Each number is 128 + 24 x the weight over its row's rms, rounded and kept within 0 to 255. Layers, rows and columns count from 0. Numbers have three digits each. The size before them is the row's rms in percent of the matrix's.

# up: layer 4 MLP up, 512x192, rms 0.0899, rows 141-186, columns 0-95
# down: layer 4 MLP down (transposed), 512x192, rms 0.0891, rows 141-186, columns 0-95
# gate: layer 4 MLP gate, 512x192, rms 0.0932, rows 142-187, columns 0-95
up141 093:149140110152165144083118121139154119123099157120105102105115147094111135098117127146125133124111107152087097161105151099124131147130128185135158160135155112100124118152176114106144177131115107138102099137147091157087146125151128154134109142143120108118127105063109130147145193103133167172
down141 096:148136115138139166127144148130140126128115112146140117136173094152101110119130100097160069130161097159063140146167153113152150123117124148083099129121101117132133122148145151137125147109107146147089143130092114148120150144100128160116123110114084073120142110075126144132153143121078123157
gate142 092:134104096133114111136116092115115109137169125104112099131138140083105169111124143163134151104153122121102095122152181156141137145081135144122137129134112126126094162149102101141102149126143087116160104137149131084177144145116127136099119117143124170112145140079115114125096135128075114115
up142 100:094131117130137204130132146077115162102104130155111148141082133127122099123089137102134129102134111104117127126109110146147148129111145135120126125113089129113132099115118103136108166156144165100110117092090167117125130132117119163082146108090089117093143118161135110092123125131165132141
down142 099:133114145135144111134122133137127111113093102148151094145134112137163117127147128109134155133152089093155128104124148140163120079156150110175098127084185133144125142162074124139145129085166142098124144093152126134159113095145110130184137095151142082124124148144092108113093126147132114144
gate143 098:110095131148078093110132110125101165142113111118132069114158110142170159113103144091118123122165094114167111096106130110130129136128117117105171166154112157109149110137145177095121130128103126128132085147096184138129101146113103103100145108104148135110125107166159105138119140186086130146
up143 101:122161132118116129129129091103130175112155162135111082091125123158169131140107101128148134112133155120179130129118092180139106100120123103180139127143137154110120128092143142150110103124101160107129110094128064131138113114136107134146155118148083128149134080160104152131140157139136107123
down143 101:111079142143116099136161106072100111154138111113122098135112153127158106153079116115135128122142089155122114122101109113131115099110121124124187135150097153100137133186149118062121105107109088108100113135135140155141070124143110071115158121105112118123126094143152138143161144151139135136
gate144 105:149113157166107173135145127096145156123160169131097085115121143180156143135152113127116138108114113123121112122111113180114127139145139123138124147144112133121116101135123165134111116133126125169156161109122145135143089153119181125109123164101147107118096094126134121168135138156097145151
up144 099:127100086133130122142129103156195116148143131155118116111158147154163137145117159124152134109133144120133124118139143176096105108116149104106135111151116143132119098137159167117129114122109113162117107130087097089160096130118168109105132109119104112084104111151112125151096138135107129104
down144 099:143133084129103111100126129116167151117127116116137108135094107127186129163083146125163151091111144104154133112097152141143162134094129121152166158123122153160111132108145163123175120090102115129142123145143112124164166136153123135071114099082088131142110101138165129130141120134084137154
gate145 095:112090176127123175131131141094133120104135151104111127129105136111100172119124133134165131142091105142132124075089117133122136130154122149038152110132113139090129124138122090130169123131121120131149160141172132097132124144164160085139137147119109142089132097144131062138163081111114131120
up145 100:118152110128162119141119103125134110131099122147132107133121067108145093099167116141154108143119114127140169080130123129134122100083133123106184097103107132137106144104120087153129122119059091137161141107105122096120116158175150085115173145142136143106146112186119088149149110145118152140
down145 101:108156149141120140178118130128108096128145096151152113146130144086107113163102117085126080111109130135173152116120109189164142123114125115118176148147095149121115126141134122124099080130072159141138168121159112134130157168162131135138134101164127084141129134176121126123151078104143140087
gate146 102:126148153109122154150121114140096153118117174157157121092099163152135147174120133152130175115130150111095157138109121141138078116153162158096114166155132096114148118161137115080137185166124115142161132146145100164126105115112121103139147150115156135113115132091147118121100138106132140135
up146 100:114140094141132113136136107105134123119120127082107153129145137115139091115125135094137130143130147121187145153149113160136153138164101158163130103112114102119154171117152110162097121123116137138154110146133074107126111109153115134127118103174093152097174103176097160126132129145126103125
down146 100:068119112155121123096144087120135116141116156095106150118140072113105106091142136097093109106160160085135152159124133109140144158127119153139156082169146100133120172179120143078132107139149113097120157138123126155150153098118136121125132133151125138085157157133088144118123131152119127115
gate147 101:113125081128130148089102118129099169107166138130102092125125099095142090128124170135138118147171105145157133134106066121136149093112113094099104073132162119094137139138110088121132128135093121104137118128183115136109109173145133107144116161142121127093137061171147113102133127123129125124
up147 104:181110135143119112128152103110152125110077103123162119127140161129091153171123102111111114130121118096074127134106115146096084171096097178128142164155105201125152135109120108130143139146124096167133133094093111137126099087115165108113142104142139138125062156121134149154129128097118099115
down147 101:144116166127131098131157139126126103120091145090081146107142156134125156142167134109095173167124093091188155104089119123137156145146113148135126098149121147131142136121125120112136135149116138141201096129097129142089172127126135087132142148136133122116127125155133116098149128108134109150
gate148 089:100145145161108120113179108123127124121127112122158103100148107122055118128126153137167118162130118105124123149110097112178115150120162137144128124163160108131179116113118132106121090078094154148142114158186089137124132107107112133153091153138158123149155118110081108089132122127188164152
up148 090:139120147069127122153103116107141113122079149125116179172097155114168142126110128142083155150125148136122106106152159165109155128115062115098129138115129173097136136153154129138153151147136085136120134088090137113121132112133136143103141085166114162128146179138160117136094127156117089130
down148 095:159137142121132148136076126132166107169145134146102115106152179116125150132123129129116192178156150084113118147110113174107139152135094087174150125151128137124125155137093102078087159149164139104146113132111107131144109160128181147105112099141187143111155131168131125155099133140114126138
gate149 101:145127166127113157147134100151128206086132106114118127080151151145112143084127197171143174145097118122108125163106137180125121107162129115122137175132120106172129120106108117096138146091112126124113086124123118125113130097162136155094133200111117144100094139083141151109139148123148150100
up149 104:126078137122115132117100106105105138164126122104153150102147094096094136134137116099113103130133141134108114131124130088112154102111132125134115095123136093147128096141123117144132151122141131146134161125125121086131133114169093120132216165144173107081138087139123083141134095094108103124
down149 103:140133125159114154173112151095090110127174143124098139140150130105102136110139115114118138132115155124155151156124114095176127155126117089157154121137145113168111115135125129133177068147104115074148139070142128136131096099093134111134141109145103104073149130112117070171129109125139121148
gate150 114:117118107138084121127152123115132116159126158103100112126136152122157131103119083153089132101149095091133171113103096127146145125116148125145123093117127127098150109154094106142119180122141138108147186096093120120190122154156127070124116116103152121107093098133159079130140108161093104166
up150 115:151148142086169137134087119139121137113133115150133146137144094145116126152171161074157116164104110165106095175190138135113133122174138126135127144138133107122115121096127142120125109100136121161119088173163165194092121106142152160136121165147113140154168125084119160135119190079174109108
down150 107:148132098097123122137111123128125144115139144108152158106159093120087116105130193062117133112166105130128088149156080128151107104146107150132139160170135104115113103091129123108174139108156100142143112162152128131085096092143149113105112184146114155151124137125109158138117150105134097103
gate151 104:118147133128116168141126113142147097093149173146127096137164134149168138119088141101136131084105179107146131111121120103146117143106070132141126103158083136172111105140142135116088117157178163140169111098123070079128120103147155168131117126076106119105116135100175123141144135127161141098
up151 100:127108152140116143128128107132137087091114147122121098154162146174156150118084122125105116069105178114108138131146163115124105184113106138126135125147110111163116104168111124136099113161138150173174127128127075115129098141158153156107128143118123101113111135122178108138121125118149133100
down151 100:116098165131098149129138128140129125124100167097153096169150158122153149105131151129119067103127170177149122111114101103126134145098122113107124141141143140156094111098136130163098087130161167139113132145100110122102156108135126133096140119124097094120102145128137096140149149105159176091
gate152 095:140132059141140110148132157094114171138150095130101162141120085124135169110140135137164136086144116133134116147074118126174108154112149087154100167146129099164134092118126102123118120111152151108125097136161096120170121147101151155173153130144136147168150118137162122155147129189112154111
up152 097:130108091147106119110112119131138155142093125114110122135166093149140104144130104133160148129134134139158135117092074110176103113131168093186125139124165141162155158141117139139131158068132139119155115108123083092160136161086170122145131122136163088132102116131161137127119101158131090127
down152 098:105158079099205140116113141131104119109087121134075142134098121121119133124127109106169090148164129133133124162128116137088137125109124093127151110149086155105130138155141159143140151088149147092135101164102131116105123168139110119152117167104117126128138102115145188161126129143125147126
gate153 101:134126137152125067119087156155132139123157116136129092089180096133101153105156140103088113129146153132163151085113158136127145170121127125108127130124168157133110104104155150117106157128117089122149086087170164104123120144153152164126147129129129134124085128133147092146183112142094105113
up153 099:161116097163111147153111068147152170112149141103135152116122110146146158102143133128141137137108128153158134137157099129084133108148140156088140126106124143103106135101117152129119118101103118127091122098106061078152119149092121107120119138116162111099130152158130139103115126132126095118
down153 101:152116121135107107119143152163104128140138138112173126122122136136134122140135125119155133146128137116161110136150135124085103104145113199128132123133154095121138150124084129091129150136129074158117177132155135147078127132143117110166143100088143142161139163121149109147118125130185122105
gate154 107:165097092137147121149102113097187154155156160149115145140090120122114144148133147113093124152139168107161105145110167143117157105084145120157137107146133177152139160133116122143118115136147135089162145126118134108118141177132175117096128137162125137130085135085126107146161161091111081139
up154 101:109166118104083158108115127142127120115127133132103111118084114120086164126101130178150142109144131128187120082167141122138142122150120134126136151118105193122119143092131140147141159105135081135135080146140110115137138112158117104113132106128105132115090096161136143106086159185121185141
down154 104:090096097155122114155143140105144144168114090088144121158076143147115065075123088122129174103150143112142160121115111130122152087140138139136141129132120133157122153149110126106147146156117095121107145136124114135117112115139161144124095128124124127110144102152138167153159058132139144162
gate155 100:154161118113120125086130120140102139129146135132128143146143106079092139098134154127099160099164140102133126119114129166160139141158139189163089127143197116137151157140106166124144123083139138143125114135164147135091127114178177107115088100158121131142134155159113100135150101114152149127
up155 100:174174124098111117072137127116138150117093135093099102115149117139104092122174135146108154169128166134122150090133130118120136116151129171132105143116107109129130131125132130108132178131103128129118119159161091114108113121118174088137118112163132094098130121127136135134161153138153141088
down155 100:103124126108107126150135184096160117104147152118121136137141141127114158149149134127106128150185129165127134150098112143146147110146119151135103120105135078105136100141167140152158131151151138123097113171146113162161110147126103165142117126158119127100165143112101075174125126171143136147
gate156 101:133128111129123159073173097098143116109118148133102098086123149113119131139115115143120111131145198113124124090131110101131101095156152134152128140168133155136157134145131115133154155157130126115166110095116139156090085092155151099111198127102128138180124125151122105161128119113143109158
up156 100:147120118081133111108108104107073145161134142097101147114145144105134133106122149149143109147155118081147143104110143106124133133152123164139143161121156125120122140129135130103123163136092145129122116122165099099120120166107129174128127116102100158117073121150168109115161127121131163104
down156 102:126154146166122119095134151114139166133087152116147110102128156124120146116174109103119156126110144060120123123132138174092155152155187164151084132137142128091136162174112118176144152155124136117100099122114098137120157063135168145160137184132139128133165150149144147104104122145139144130
gate157 093:102145145125107106099160089119106098131098148110096068131128108103132068118141124151102152140125108140123154129124130084095155146154128105130113131155138139082130073133113123141172110152138146137095150107115100150157135111141076134101080173120157106108117099091133084152153142118152110131
up157 094:155123105134144138142121148124159121135096152105123113120104107170146137127151107045113094101092149119156157095125157136146156055140127153169140120153158097158125102107136171130111169096103161090137166112115129144130106119151136148138199118155105137084123092152141099141097119118116171142
down157 096:146155106113066129092121132112154157092109106129154133152146119141128112154181162135131148147131110200116153128176079116176120136133169160065114157132115085166135146111139137103186114134122142137098145115130116159141171137144136118124155120131152102152162147112138121125131121144115095106
gate158 103:159106084143108124124136135114156132110108166099144089108142129092131172103160095175113137132143131141148090122124094162089128123102139143119146103187145159126138128108149056160125140191134133121133116118152109155095118145132136144135157115130130108133119108093164113107124116124131134145
up158 101:075096178148179116139097132100146197100099145168133141117112106129144163114161111161150116130145138119162124104121133143124214121161124094137129062152092131125142172129128144129122126144119129113106126088112166113125110119132104151133149156130104099081133128111117128138115114129090169163
down158 103:095115183126128127129153128131101136131132113125119105082170104132112095127141116147112121155101117136139153106188169100108174090132135116103121095149110129106131159101113122190114146108148137152141126105148144136141072172124090150156170137137088119115116145122132099123117125129148178153
gate159 103:136112161122124075117174116087111154132131175106126112105102128113094149125138133152112114159156110098111103166094118110173078129094133146103133103160074109088127113103108127141107097114135111113101146117121147137131144112109127151128087150147133139144143136164139137111148149141141158218
up159 105:157141137106112097129128113134098132137149125109123127096160120108113165117109161142144141139171110111126078093158148132142106119150144178123148129121124108119110091122140109084107152172113102106109155109097117126126145116161104138159122141093120160119155139122141129089154128140133121103
down159 102:162111152113135113135069116111112107143094102147129104151097121133120131143122130151094126106168180169168114149141152112148117097096109122084120120157117146124116163123110142125096119097123122100150129104151127164150126161114124105117106141125115154092117141118115192133125134147196183130
gate160 106:118137102131138141135153194100112144090117145102083120123123142111177137098112147121133127108167133106129104107188091130139136113125075105122106130124073115125136152129092148129111149144161113110124068139088082105172100082108151141180122106106122118124133129091153086165120126114149107150
up160 108:122152147098109113125102070159139128143119100150135125096128083110129160120143102170133111110094130146098161127096128161148111153077173147129156113142142095118083130137117128095122112118122116090115097122115124104112143152144137114089146095120122118127139145140152142110137092143134157135
down160 106:109151132149120116145097149139119125161116107090096184068131120144104161125138139130095217136133113084086145118109123169072130117121112122111157116166139119116137161104122146140136133172143136164163141126130121111113159186164104087093147092122134122155120134115182087113116132161165094151
gate161 098:169125134108118087127105138111128120151116111080163100118121192109093151122142128144129124115093101145119125143133162110169112134090150122153131120150182127101139122133133159073133134143191169138133119153108113118099158162149145147139109130140102136144134110137168096140126147101126124149
up161 098:146115126119151139109101114104146148146131154149096115111117065151173110136108146134144118086147118127109140119115103155106158140168131130128120099080128132110120109093147160153067153126135110115136119100103112097103104112123153122132167135144123072153147128165090091081220116137145138098
down161 095:082104153116159132135163098136117113143112098162150113126133150141121117111127136111134146128087132113081124149145159144151137140100122144133167090173084115160132096171132146105120119098124100150165136135155152146106086144136135161136112153132106129119101143148060141152110112136150150148
gate162 104:135134131094122144103183104141175112146146133139107147153104105133148147160120161140097157097093134125129105095132092117119115163125097153125111102138157106124092121150091086150126154120147086152158132141175156135129132148115139131114109106130140108106120101161126132138174124157122124142
up162 115:110087108129084104143103169133107158140132138105137092120133132095091109103121118070165119139122127124120157151117138130156160099119184121145163121116101128124158108094161147118097087131134157113108140134154134105145116119159151093168187148102129144151135146136111117103110122124103130098
down162 104:124106123154136103108123153125111137102125124139128092119133123165137092109134116153126196130131102119149168156152122167154129105148162160109103088104109151128135119091183144146080092125131105096122082118138171129103152101137103140186122147134118147124118093077171079129140123112112111103
gate163 099:115138132135115167132098105144194140128098121146138120105130113073139167131087078126110094101148148146136110157096111153124136145121141140156156142125145125104143126126151151074151098109136107138151118116157109094160171130127136145135136146125157147111113118149156111107162111152086095090
up163 100:126139111151137083190128131107132108140128151118143146114118150115101113142131147112154103097156156134120122146095112202146101144067142105149156143104137145141115183136124146135118154177129171119137149118118128086068156148125135126158172119143099136113120133197133110111116098115117171155
down163 099:071125111151087127154121149124168075121155134122119090158116173123132157143118125110133060102150136097135115134099127132134078096141148163118146158116137128095091082180066137130047122177128111183104134139136113158152092182139142147114119124126131084111120134158116115133089141120197161135
gate164 097:179122156130154159120141134143091114114191146097135103126116166119142121138157061107128127092162089143139166132112129122100099136131146140101128146170117079109132132147160113117124121153111150113090121121177158103150157144153178124158089158133146131107114154098137122093112128130126146089
up164 097:108158121163160135087121107149096134147171131117116128130113129125145094060151138129099132117123099138166085118125120110112115123135177109132123148128163143091167138117073121138095130112142134143113109123165164127125157167191107120103187139152139146157096133115115112123100129127097162106
down164 096:144105148115100129119144143141135129092109099086146111149167174143085150164144098130140149165125156134155136103130189160124105151125095137121110115134140095142114133114119085154110143108154172116097142142139125115153101076115129127144085154134146125132140168095155099161113157161119136129
gate165 099:161097095139159112139090144134122161132130163162116135138116097175200126149166124139092148161117153113168127177120075152116103141140106145100177103151131118112116153152132118096091121096135146109158138136113112106148142130125124077159095141095120139118127113124110148136119084120148100119
up165 097:104161085098091121169166106122128134141123135134170148146127121127141106153157168161105141158181113101090115131162152097122104102148110127153082152111121087115143168095134119108124138137151126081137130172092139129129126130129104142120142095115137151128151102127153153140133192123102119155
down165 098:150141112089151128149149104114136100069133106129124117153102133129125138152162151172127102165165115104114143122106126119160116062145161152178126120129144142108142119123176132141112170135172151112155113132126077138166100139119086125126124126118163106144161105096096138133094153156117133118
gate166 093:174136112123102088087133126162138141143110110111097102107135111138131172129172152102122146183103172125127124168094092151119107104174104101126093157056115151154123172083117100167118181115112142148135110114123102141154135099138106147116149110111127130121159140148153118145140123144095100127
up166 097:130154136151159111089121122135069125114139125091139124155167114096100119105116116150118140132124104153127140113103183098095132121122114151119144140130132127123151104164081127110127120138144145117087081148163139127094104152113116132094086111117084098139126139130109123126149104106159091112
down166 098:094138095167132112148114134129127137114138149095138127137120165130150095119103148136127181080187032082110144119144138130152140141088123113140090106122117116123122127106138141086123121137141111116140134121130111136139131152151157129168131116127148154121107119127107131079200152120145094106
gate167 099:158132106130153111077100131109124157177146168124144118151113122138138143163114106095098121126180115087098123163150121140128137127150127075174121110141113126114153197139108110128105108144123160073185156144103139142128123142108166099140166143139121132138115059179104109112139150133148140149
up167 098:148132127088110150134106126107134108136168128163129093131117131088145133137101102136171106125119130125059116110097091146153104124098126150102126118137149128130140152132098107125092142110141147137115164145136113160119131129102171149137146109139116133104156177108189127165144176127119109154
down167 099:146139104130120112150176174167116148075141097120150159087098131114137149113118129140115148153136152114109118123103121129111097142127112147102085139110112111120110095117164140161149162116133140123115137119119105146127122098135127115150165133123096107115135109088100156098125149095106071133
gate168 106:138129124147167093132118113114131135131180104136152119124158090099121121155180173113164133078135132091151147109101106107109135141103156100125103097160166138141106126123046182125114180151095165117116146129120154066155144107119140138138116189111132122127116150108146125108132108142098086096
up168 103:138078170130162119144130144105131162108132115185170140142098155103096114150156133107149131161155102131122137133135120122133130181114126189128124094138124130110137140115149138112150133142141113133127139135152094104125177106102152129149120130129116128103139177096121132090087141168094128145
down168 104:122109127154115107160134177119118135169113115106150109136121148135125155098126128140144108135138080222091131156122155118140103105187122091103104136101110110121126159102194101176107080087132154144106129115116168115099091131142149147084143124134129140092120128151144117111077141088155103151
gate169 105:123128131124091140132121121127080105105135133115097109140104164128127126171135123108105151185125161164158148123120110135131111163107177113115095121132170124114118148167122091130166112162170131146142142174150115134137155133126096122196126096185118108130128135161140121119144138146117107171
up169 103:096115087113123097107100127114138132166124152160132108100123095116168067119110111136144108114127126141083149135122092122096093146135100147138166112139084148140192140111139158146099112135130103154094146145094115125095087128108119129143130138146186117116110130132102154128095149131145150142
down169 101:140143126082113137123127192103124133123071122136136111162150141129091143135122099105132172136115134022150121145117103169127115135130090136150175116170165156118167102119111111172115131121142111083117125131100114137116157152094115100138133093163139147138117141115160095071110130148134128145
gate170 098:092167088134115127132096095128133124132127130110115152134158136126143108169111153100101152139139172121095153100170107118105178060137101076107183091172125087108105124127131121141093163132138182132131153104130112134125109127121149106114099148107131136105134095125127159171154107131104160141
up170 097:114105129161135189122140085118156098120173140093114097138128127139091152159127140133146140153156133142088098113117111152154145094119165090080167118078131134157131142117137136163095149118137124146157106118136123101108141132138120084126116152112175105109115170122106109154155128096103163163
down170 096:090150119139122092138112125154116090152138078070129123134128102149098145128133057079110127119154144122104116124122125148115162138108143116131150096157107118143128172136152173123139120099145136162095129116133142116155120134154136137092136151128095090129145112188148143137157136108123131088
gate171 096:131101127109170140120160146125144160102137097105092101086105139104103124135119109108117184087137121102080125124105112112175116175129150149171126127145149101116120140111112123106136144138142168152111132094120121129164117155135137131186071110122186137139151105123174074131106149131168104098
up171 095:126114123144137166165179161108128142120174143122102099112099121117088127138090134152131155088120117147130126127121105127153084115118113161122130130129128114092147098116120080125164130086143135110114127166137158144131129188092105120169114126159112117167115130123158093138147108117135120146
down171 096:170118152142140166134165107162124150145118171144108115079132168109147136132089109115136099104136107134084123132155097097115136141174064162139147141105113117123144065126119103076129100135143147115100120159121099134146148124118134132126134128103125133111143088132147154148127122089178159150
gate172 105:138115120146136083129143149112169117090124169094105113095153133114134075104131108080106164133132142145149132090156141141087129147118142155177118148139107102163082056119149121122102144172154095100145131103118150078119098155166164139152113105128104164105107131157122128159107090111114104156
up172 101:114127124124113113149163125147162148116144140109172131101111175089133133128135124140128117137095124113117153110182151129137103132141126117182141134134084133092102167133134140136153096121100135175169127127145115148130113177135135107151137112130205081115105096131133086114076136139135113113
down172 101:135131148111124112115157083160098184124133151116127135127120113143115150119074133140101121065116160161116117136126112083121131100131129120127153119123123125156117171076100109158110127148126125174146122154109128118129151103102130142104177084082131111121134118128141148154155144150089144174
gate173 099:121135135164127110156109118134158100114138154171105132126167134140090134149116113090116129097116112091104121135136132124118156119148182177137121107164101111152132110173115121114108117127124133088159141108136164104136129121102169136110130182199133198106168112137091121108099158088108115148
up173 100:090138128097133159116148110155113136113109144095138133142110120145150123137135145174128131144100118122130136149124141146178085143106119115100130099108159098089103149068123117144122124138153108147117151121111088186158128138122125127138126079107117103165089083105143151100101135151146158145
down173 103:120143147154076160115118162171115127117138099121164105141113116191147120143166140127104157102151115130117074108168112133163131130130098162123147157165095148125093123148119127070130133142146084161121156156116071141151083150161120141124122098110159138111119129150142110152141152125111128153
gate174 101:121166144108087097150113108117096160107116100097162062139123099142131166122167167168111162127114116135138146142130132117147140066132132111128155096148126143086089137145125117130147133174171109158135144119113120120089152154132127111146141109138126168102130153123116105125130141121153121098
up174 104:114134127134095127085150106129145110125154150069109085175133092111138142121119147135136145119106121143110113139127158121161118133129167100132150081181090100119097133169140115114123125138106145160093144164117148157082148132105138115169112151120130129133125090141090136147104078120153135092
down174 102:130124145096180131121112108127142113114117125120131130153135151120136128095133147124124084118140117222111097104118128113123118132107113045143135120131100137127114169111174109161133151150102147146149152140123137096117108172116121128088133130134161130156125136092090108118088198146115103149
gate175 104:138170118133133155108149100104131158115115124127074128158177133151128147149106129114131153103159089105115133117116114125164112120166128131150137106105099120134133150098106141120117136094113098123135122147113081113101110184139107104115122156146152097085111131120127181126146175159141165116
up175 104:130127104108112149127109126125141134106086128109081117162120139136151112131145160142146114102090149098092134119133132131088136127140144127109106088138130104103113091124100111172096151088167145087146205170105099135159089144134155113119133114115116160169169123092081145150123138122148104129
down175 104:103114096104131110149098116159115084082161144114157149096122146112120134163125100081126107107113157130178086128051111129077140134109130110119150136165145138134145131126094166098139083155121134144113103095129119142107187075106162101110120102161092160144143118162141109122126154145127086153
gate176 110:132129151116139151123122123135118163119103140092049140103130150144109130136130139174134152137112157105123120127096132098156105113133132156173144102096096116106156158106085089121119151138098142128175150153141135077140163124172126107128126125134161160080149111132125122085144149119148132140
up176 121:105153120161117119148142147104096140154123100156115130149133136137151107138150149142133164095131103112135171099092153138117177127095140132128120103121117138124126143119162141108089166133185156137088129135177131153161144173153116120091124106139116154167075119141128127108116136116131085102
down176 110:114167145138134134107154078114137161139126135121127094175085127110147152115160135167127142143105109132123095100140112155173132148118161070170180125145165139148110157121163137112103162103194120136105179145105102164131117160153114148143122135147154147137106103149127148122149161116155137138
gate177 099:137127132154157156110076174127106155130161153123123099144100089100137130075158133093111131086106180108172106072099131138142143128124090116143166131107124169130155142130121122114144115096187157112158101097113131108123119151161142135156123140130143147144147124128117162118135142123157120111
up177 096:138159092139178138118100113155094128125129103099138145158148152137132142131124197120183163121094134106113121169131149178142135101092135129104141099138110139132093116142124114122115129111103138101144120137087084118101134135136166123154117110125096134147145127099129134096129101110124177111
down177 100:165143127191184124110114167149144133152117190109142139119119137148123127105108106129145158135097131136111102154178120159103189142109122108097136177104129150161111112137110127173126103142159134138106149150081104130133159141141150112138140152108100127092150128111113121116147092154105154128
gate178 106:123143143127143127044138093115169143118134104121105161142152121120140113144124152142109150145127148103170150145133130118127144128098132121158098078196121150158134108127094143117114132157147107142162112107108131100163118099143102175148135139094124118128130108135153145113143130125112121143
up178 100:111125129171131125174181169157137108118153192116192103171132128111122128095122133130117126146114109151109141129140111069133155115155086118088146158140133072132161137132140114160155142109127118129120160136090117122127132144185149164130117131174098103123129125109115092123137092096122168142
down178 097:132144101115116161122063112113127161119139138126138130149124112128166126105099168155156140119112131042164152125143124141148138133120115156113112135125125118188119163134098087123138177147120097126126139169138146138149132106089130141134143140140163117106121117125085095129143093133114133154
gate179 100:100133136117169138102161141113135091117133124136128114097138081164162146109126132140156174122132148120144135094106153130121102094113118139149155080069158111173113089133079113158130135161142131126126095100124082100122096124132127141102121124122195123133138152088136123167123104121164139099
up179 101:143156096119132066149139119117127103139098084118141147140116134158170158124093151173127149138131133130161111121108157092105115107133132149093112114099164163121152147136101140167129178137140092103088130176147134168119101129111168171128160082174120125126148112123113162155112135104104153114
down179 101:151160156087105153112167123145107144094140137130129082108139121151153149138109109176139114147161119152137170127110144125123151100125132122169115136150130076123092114124150113109126137124151181084168120127138125151105109147124141112165182119140159108146156122160109122116127110099098090148
gate180 099:115153097114118132109189131054131109143097149135151118177159127132132080105161142097100144108102144107113116145104153120132142133153139044140103155080114152131106129123145118171131151132117122100146100123146103157164139150105117108119089140087117132135138130172135134086129117147139111121
up180 103:127135133182113160209125130112124148122119138123121098099120160122148126102135113175107180090100156123156101161138138148119140122143105100113146123073112104138159130114111120116150088119114098154142119102176096111136132103112101144134132119140131161095162142150131177146135177115123149123
down180 105:105072129098102132125117136153120147116105082099108095119161130160104157117100109130099100098132047199123122118123120151160130112101165134105162150122155144146135152124135118134106139066136097118138148123114161126086114120144152095127102162153181077108161130125141130138130126126114139108
gate181 094:122119114133110095132133120094158161133128154123112087164104136110102114108135141151140112129139090130136170130141126094127121129092097120159124076130171129127122130111112134103145096196101115096153164123121147073133113166101133116146099160132105127126061108154195112143092142148130129159
up181 091:150126097127171094105151094109126130096167121172153162092137150086132121122121154153150125140137120165132085139084135148111114140093119157148074116164134154144151124131131125135123149141105108100125115134146103125112165115115143158090115101073110163138139143127143105117103120129110141181
down181 095:156123108099179106091118136141115133070130103110130083105102151152194154117130176110097076162165137105144113149141131103094167102144135133087126121160086126123140127163145127131125127137158114115124133126154127135119088131153095131149140145114073133127122119122148141089121146189133123133
gate182 101:123124135107070115129114147119086139116114112111119153144159144126130178137144166106118145150090145115109158108153136186113130151112093108111104121086148105160111146123126115114136078104196122126111096083120115150106143057154133108149114174149094148171145103090139124126124143160177114118
up182 103:172108134187146164155147155127129098111107146107125126090120134125136132118135190124140111153102145118095099139133124136150133127099152131138141152135115109125106120099131079124115135107190101117137123141125135104144097094139072130159146139106186149105161147149102107129142055132106125115
down182 103:155101099158090177139137097111121117112103125161098156126137091083134155094127171127132157144136116136117104099113145155109130108137138149127128130127157114140118174167151173113176140154173137121101117127116129098151135118152069138103131143124110088132156122133113127114175116140120132109
gate183 098:148146114140128112143151145159122134079117135146151112163139150128136143128179151135131123139093164108102088155091158116103119100122136154148142188163106103113093131109088150147126123126159131126142134114136114116126138109149091126151115121149119154142140149106096137154143139112123142114
up183 096:134159132111142114128132115115092128147127138127135107087116109148161153096139085101137148072106141113117179091135118143119110108133147141115103129113112133115075119119141162121137138129079163158137072154158155117114148078100149129128135117108114147130124111126120175097182123098138115114
down183 093:146142101100171115144127132165154094133132130110149123161137145101117075117131100070121127163135072072107091177191099128184108144096123108126136109126125143097140097123152114153082110092146111094145129111147129133100135117113153125154131120148133160143139182132128115165087114130193084105
gate184 103:080162149099139123099078104115136090111155118144129176148158104112130150140099133084099161105123143107143155134136123144144167141132141185156124062112144113152126093136124088144113143118128117128133124128132121119152084157125109157103134156145171125108138146126091127157131069128155161102
up184 100:078113138155167120147141122094116153110161088139142140144122121147132104089100122134110107101163146118119117132139128123145143091159100122125100087100151092132086125139179137159139137114056104135110116155111150140137121082101108145151145126166152108145131123089145155132172140165123151124
down184 100:130135110148056139123123122155111157151166132143177106093130126113143165130129107173091163168134104155139137134093119182118119091115154090087075096079145106116148153112121136117096163108137081097118143107110154120152092126148153149131136144151143168120175091121109119145129133138123185104
gate185 094:173129146103176107134084178146177135131126155142107126181124106152099169137171133143113144143058128121090125173107138136137105160140147138101109148104110129133149082172144158136138146128160157134164135119129114170164109139161172125160150144141102125160094145125101104146117160124093110122
up185 094:150100136113119125166153118117085107113123135136114099075092143169130097117124114135121085126164117150122114103078143118130116077110144107140132135145147127111127142126115123135146107157076133148127081152128164146126129103114135155112134114159129137152140112082116144144131096135079090169
down185 097:178120141118135082115167128128096147176123105115130117162169147149095116151158146173130145144116115128124135104082099141128155115153061120104124125116128100121151103106120138131066131118107186123113129111171114140109135120105188131100139107131117122107139119123109132128117138125090122141
gate186 097:115109134134082146116110071161131143156126113125132144158162118111152102159133137084087122168137137123131158114130086142157150145100112129097131092125120128152160150142127087129145105129150122093151108134108124135161137164068165128160151171144110135086110103156146128137086188114157123147
up186 097:146086153141137124136123172162152074142120151157121139149099164126162155135125160123107107125131159128128143108104130102155145128109159123122140119161149131110115153108114153105175101101153099135134131100126154132143161099122154124162114184196125130160141140157104139085119119120111135079
down186 097:137110137167151114116142144149157116126096155114097134119183120143136132164084171155134106117112111132102121137126164138126122147114128187104118112102116135150089126119120138130138113119116063159149117122123138151111154123159128139097143109096084152163166112142109120130114144105112130162
gate187 107:118101078114170115151126164135145141099146157126118115115132144090145127078126169129121119149102150109126159150129056124141111129120058167143151134097112153163141160122171111161090136127142125074159154133146110123167143078125115143174128112146158153125129142118115133104113132152128131123